From a checkpoint of a small transformer trained on Wikipedia.
Size: 17 layers, MLP 1152 GELU, vocabulary 32768.
Each number is 500 + 50 x the weight over its row's rms, rounded and kept within 0 to 999. Layers, rows and columns count from 0. Numbers have three digits each. The size before them is the row's rms in percent of the matrix's.

# layer 3 MLP down (transposed), 1152x384, rms 0.0416, rows 737-751, columns 192-287
098:537498466561535442543455492558549488492425488565512532442554518507452512487494509582476466410477483478560436478518496486531520474508522508460584614520530507499467485506539436422429445494520472426498521415504507497403554512516466469537541480485481476467547536552478489449546485469477503579
092:560524510511407497501475625507605561474461418579583521494602464587508509506530450470591538486503496486444501490513495538475487537520480525587428464504455549491539528590516567498473467546514415454488573459514585478474566470486419459412554540529499527448509487461547475498512532519480419527
095:525562534505544495541471485555411469535483566438520527456460505578515558485477532506444477550523540447573504529633497511394420476456428470388513518546486442562508459438555477423422497493607568535597495582456519544514489474498510543451500565434475527539534434534515493563462552513474474446
104:544476441444495516429519519621489445434410504395406530498533453516431540454437437521457466445461476399589504523447542511497377510545517491571460571501589560595445471524535491431462471444520453437558554507459491463505454433464557465497466583449482456525523459528600469546426387465406502523
096:466465490496469521483505474444493472621573555437538454502506536490496482512530360522505522416550518540456422507504513523430409535470463451529460492563467571584516568536490519547430506576417495517509463491454484433466463430424496590473528495543515501490522543418501497456524531490571510480
097:459571479531505481482496622418546473478507532455562504518541627455596453514484531448458503510469485566489445587561555481488494483557451487554491504488503430644598465559525571536452378552497451461515422502406406562469465512457479573458451510395518448542443521532489496447461494491518474495
107:541469550527465559494571432473535380434456541454383559540482483541526545505520413560547487500537391485515477594491538503574466588503405517544593511436507481452487477439416623436485468522412395521519399520542492544543544593485529423450475581500447507457581501461460493541477519470452435485
089:468467507445497548547518440490490516564577484476364505471374579527581431475473453459559554417517511540539493572484505454548509538570429596529522496403596523447362511486492537511533576483465468548527506564555536467540452475464524492568430476494504521389498495457534538519484508532500549485
095:497529394550484475517477508575500510510491455509540571448558511394570530502431475457529488500538398546553581565583433514483657492502559533530488568527465524521514525480568613584558421546518547554473470528497569503532415500555417500476546565530518513485568505540449461541516516469531501495
108:580452426445496529504520494627491595416468481519505517371430502517541563389521506555523482394396553486532551472429622537440546478523551565531471474521399519569541476427459544523481501493489506453428449599456495423510457515537533486390531431570493450528494537473593496552517526564443543464
087:439467504528459503473501542496560547446400375435473510504374525502466470544646484416453493494563466538518484565529528488483449580473472470422514510393519371518488482536494596505561405478473486502421544425512511507544401513472553394509507480581421492455512445449427517488453494500505516531
083:425448563539501440610393475465420458406531494471555451498563355391566513557560502510576505510459481465527583571519522511482514404641569564605550554532499420555477487498504527583449493517498505566476479510511497472518469535503476594396504390466451581376494398478447463462429486537554558515
108:466507510453482515482510442529416469459602583488464542471466517588485479580591525535422424501536517558534391508515586524488455432441519503521505493543442534498446448576497510567374513589472427528532405621514407414531453426533533382559512514494526577501512455626525500507513537549417520488
102:512523420452488452549588544453505460454509521498491446406536531440482423489580540557519437487415537426498572426495477591491422527544531591496454467463513511509448454497496570458487462383475452521522495620512457526401460483522515449482526541487547412475550532441483491522465436530537566535
075:461548448436546450509486466484456545532528492555559485560462564504465459473477613523507508567585566503531461490504531572478421492427446486651484532525478426493553589542427560513505542514550467473467441487543485614533520518531482576432440366447498533451506503622508493423526499520522564425
# layer 3 MLP up, 1152x384, rms 0.0416, rows 738-751, columns 192-287
097:467464491501543411511484373526446470526532622506413480505415494417480482525473538549405444477507514454595476527475499466538524485470491479440574560442588446557432444391500452502497530492557603537518469485479451512511444499471543539558470444445493435545522527520456534508429466470525563449
099:535457469516471516486479528495596526497497430591496462564547507423472473590499460512557562423471480536446521458380471496562532468517535522539489484485503558480465517546479534537573500504327506475356511403529479451480546479514505484495493420577523452495433613447538512469513458509578509481
106:426527479565467482562480476370550506526564439584571457520500544458477468540550534443554563521515549563423482484512464459541597474474467535518524400452444457395566567491480497565529526584429576528410462480571464582492502530549452485514543451581551508474486527516441594438537652512588538419
096:505517482523520479576486468573525545382443466548437577498522464445506464509409614474515527524492470476515557470490464519507561476509481519513539493412563441457487421463469472454548491427550472515556525495560506508504583538503508445491476514483489504488495400581522470505443408489473478530
097:535439481451526560522485397583460516516532467549436503471472373526425542520507412544575498469498551454568559427419489478478428503469556536470531473484501597430382607399435488463563600453504592485490589481557553363481576482563469484572576525601487633407587469447486461537493522525530522479
101:463566465490544444483395522532476613566500512573604449468539524477474407511456538492479570505437612510494542423527473500391507408500555466490376517532497558483475524562569416537542506469571627459513591469445510461460454449518466551458528469535505475543428487527533502448525500480585527446
092:461495493570526448455459539550510481488489562534566543503592393467475543522454514605482487571482466435492498455542480530505475508452550395488486515608446486566631522536503461473545364534501525448400525447504456520477520532531526480446653511507476443597526435498491465476574542477466430438
100:508471573449509491539474486440473526511559557459434430509500473563448500501552518524487552473504591428473412464427606476539349526504428473503506446436575457539477463560455391484442585457453509503480515423505466521473558501451576482486529454484506476481426472464546505493477485549444516500
108:453540512555514505529511467418473499606526463533433516565526509490468481542528436419556502601502438458462426438485446409600412517456482500519570513395576472412399420576501515503521497505511468511602600429564522576460563486524490502565487580472522486546470442528408460438521526402580462494
097:583519539475530538485461482485472456528556611549488472508608480542533508487369477587520442485395529435500494455514477573505541419513508553554522471612498615499526547485512444468475590548500493465561450590535495515470600440484416590485523576431559531538490578522560513500545564490520469502
090:565550473453444556425625558545550561562484488480481543528434607627407482483419499510408516510531574501522419429487445508527454594411465418415439442480489519422562480456455477379550531508475452462520532499497538527445494507515496409547509608519540437587529596521541493532571483467407451499
106:526503550555552503542479579474572489483449439525517464487568518391500532441438497455582552491481497396469560453524503493528586518558519501490519520452521493509519549461480481437609544449582558462526533449472551600462484521452440592438527498502474399500474536428453511490492493457573496512
103:422483555555503568477437472571531544564522493472526549499461487561442540501505437426448605440586479498471430567469459477496519474465486452525488543514485480448521454516472438537513521620527570472488453367459559437584548552529496576495491477510462510517470490554471427512499505430427508411
083:550464563553461593503521565535529505474471502446444549512517442502533543550516434511455493406439438490473532528545449430495536479523537547354487423538544563503455425499515434490508389501485525531519558531434502376458501431498520453534567644580507486548480504375486511579480542499470407585